{
  "num_key_value_heads": 4,
  "head_dim": 32,
  "norm_place": "pre",
  "tie_word_embeddings": true,
  "learning_rate": 0.00717
}
Each number is 50 + 10 x the weight over its row's rms, rounded and kept within 0 to 99. Layers, rows and columns count from 0. The size before them is the row's rms in percent of the matrix's.

# v: layer 9 attention value, 128x128, rms 0.2, rows 57-63, columns 64-127
# o: layer 9 attention output (transposed), 128x128, rms 0.244, rows 57-63, columns 64-127
# q: layer 9 attention query, 128x128, rms 0.247, rows 64-67, columns 64-127
# k: layer 9 attention key, 128x128, rms 0.214, rows 64-66, columns 64-127
v57 108:43 36 33 52 45 49 37 45 45 39 62 73 37 54 57 40 41 52 40 51 42 34 59 53 56 68 44 51 39 70 36 42 50 58 55 43 49 47 65 48 70 66 64 52 53 61 50 38 47 56 62 43 46 56 71 56 44 40 49 51 56 53 58 39
o57 116:55 46 40 40 47 60 56 70 67 42 60 54 54 64 54 72 67 51 47 63 37 32 56 48 58 60 48 40 47 43 54 40 57 39 57 47 48 56 44 42 32 45 47 50 61 40 72 55 53 46 52 56 30 55 44 61 60 43 51 44 46 50 41 57
v58 103:40 54 62 34 51 58 50 80 57 54 46 52 59 38 55 56 46 50 58 47 40 55 61 35 57 44 41 50 47 62 66 45 62 36 38 47 49 67 53 59 57 54 62 56 43 50 50 42 46 40 33 54 49 49 55 22 56 51 51 53 65 66 35 68
o58 115:55 39 71 47 41 50 54 51 42 54 66 65 57 43 48 48 43 40 63 35 55 25 46 51 36 43 51 55 50 41 40 40 55 54 54 53 66 54 45 37 57 42 48 52 70 53 48 56 59 40 40 45 46 54 71 57 53 54 54 55 44 61 58 45
v59 114:45 66 49 35 67 54 66 61 54 35 52 61 78 37 51 30 42 55 44 51 47 44 58 45 36 57 51 48 54 54 51 73 42 54 59 32 43 63 41 60 75 52 50 56 59 51 53 53 50 48 45 44 34 40 51 44 40 50 64 64 35 41 47 55
o59 128:49 65 67 45 46 38 50 51 44 66 62 46 44 48 57 62 63 55 49 54 44 42 54 47 49 53 41 56 45 41 39 44 76 57 38 54 53 34 35 43 49 49 68 68 74 24 45 31 54 55 51 49 48 49 52 31 39 56 39 48 48 53 59 44
v60 107:51 63 58 47 52 61 40 38 46 43 46 43 54 43 13 58 31 47 72 53 51 59 62 55 58 59 49 62 41 49 57 33 38 68 71 52 50 59 60 48 53 51 54 60 31 65 61 49 61 40 40 49 52 33 57 66 34 46 53 58 41 53 63 43
o60 122:39 41 37 32 56 55 58 66 57 39 66 49 49 57 44 36 34 47 50 46 49 49 60 57 51 34 31 59 45 50 52 45 51 44 34 56 55 43 56 50 45 42 53 47 66 61 57 50 55 54 56 49 62 57 27 49 41 63 63 32 45 51 43 24
v61 097:43 32 54 47 52 68 31 58 35 59 61 51 44 55 55 56 50 57 41 41 58 53 50 40 46 65 36 57 65 69 41 72 45 66 47 37 54 71 47 60 46 44 31 43 60 46 50 42 38 62 68 45 50 61 53 61 51 51 53 56 46 37 46 55
o61 107:57 40 49 32 72 48 51 34 52 49 45 46 71 41 64 47 54 64 41 39 72 61 26 47 47 43 49 42 44 79 68 55 42 52 38 58 52 59 50 50 73 52 55 61 51 44 44 52 51 53 39 57 42 55 35 50 53 49 38 75 53 58 46 46
v62 105:57 54 46 42 42 47 44 51 49 55 63 60 37 59 44 44 34 60 78 48 47 52 32 58 45 37 47 57 60 52 40 41 58 63 54 70 53 39 46 66 61 47 41 49 39 59 56 54 58 50 48 63 52 53 47 32 28 50 32 62 54 52 70 66
o62 117:65 41 55 62 53 63 52 76 46 37 48 53 36 61 31 51 44 50 47 51 51 55 34 55 50 43 67 52 40 50 46 52 52 40 51 37 46 53 39 54 58 74 44 43 30 46 54 62 51 46 37 66 60 43 55 45 66 53 55 55 53 58 49 50
v63 110:44 41 56 47 66 49 49 51 54 45 50 32 28 44 70 48 45 36 38 81 32 57 43 47 59 54 46 50 34 30 50 30 52 42 49 62 60 45 60 32 43 52 60 47 38 67 42 63 61 45 46 53 55 58 48 37 55 49 64 50 60 64 51 56
o63 134:58 64 48 48 51 45 30 45 56 49 51 50 48 51 41 39 58 60 51 58 39 52 59 53 62 38 63 51 58 49 47 57 45 45 50 45 46 67 49 73 54 49 44 37 44 57 53 35 42 39 44 49 51 61 62 55 44 51 55 55 72 43 55 48
q64 079:36 50 50 57 65 59 64 48 41 57 43 62 52 61 45 36 45 51 48 44 44 35 63 39 46 56 82 49 55 48 49 52 43 36 58 71 60 62 59 66 43 37 56 56 48 44 46 53 65 72 40 43 71 56 49 56 48 40 61 37 46 35 47 45
k64 081:50 49 51 55 45 73 49 59 52 53 39 56 46 52 49 51 49 71 57 49 48 47 56 45 62 46 38 67 62 44 57 55 44 38 69 47 58 53 28 49 45 46 39 59 23 53 54 41 66 34 42 40 63 57 40 42 60 58 47 64 64 53 51 54
q65 079:47 26 52 49 38 35 55 43 53 64 62 31 49 62 54 53 68 48 54 58 57 40 53 46 47 55 44 52 41 55 40 54 50 54 57 39 38 62 58 35 46 40 41 51 62 54 27 38 48 56 40 51 71 58 49 64 52 47 32 68 54 63 40 53
k65 093:67 61 59 48 48 40 55 48 51 42 66 48 64 47 47 47 61 26 52 27 46 47 49 35 52 39 49 28 47 60 44 62 46 45 48 71 38 44 38 51 57 46 53 46 46 45 46 58 46 36 61 38 49 58 53 56 33 41 47 36 43 50 43 51
q66 089:25 31 62 47 38 65 59 46 47 42 50 53 41 57 33 38 57 28 46 31 44 50 48 51 54 54 71 42 37 56 31 54 40 50 68 49 45 51 43 40 52 46 49 49 36 30 46 59 42 48 53 60 43 52 51 43 61 42 36 66 62 71 40 59
k66 100:66 50 72 61 60 64 52 53 53 32 62 55 76 46 52 54 51 38 45 64 42 50 45 42 45 55 41 63 45 49 60 41 43 49 50 41 44 42 38 57 48 35 50 69 37 52 45 33 45 48 63 39 79 58 33 47 57 52 41 49 45 54 40 38
q67 090:53 67 50 45 45 47 50 60 49 52 46 53 50 50 54 49 59 65 45 64 52 53 54 40 48 29 36 52 59 39 70 41 53 41 58 45 44 46 57 55 60 57 30 61 53 66 49 42 61 38 60 37 59 52 51 56 51 59 58 48 63 47 52 34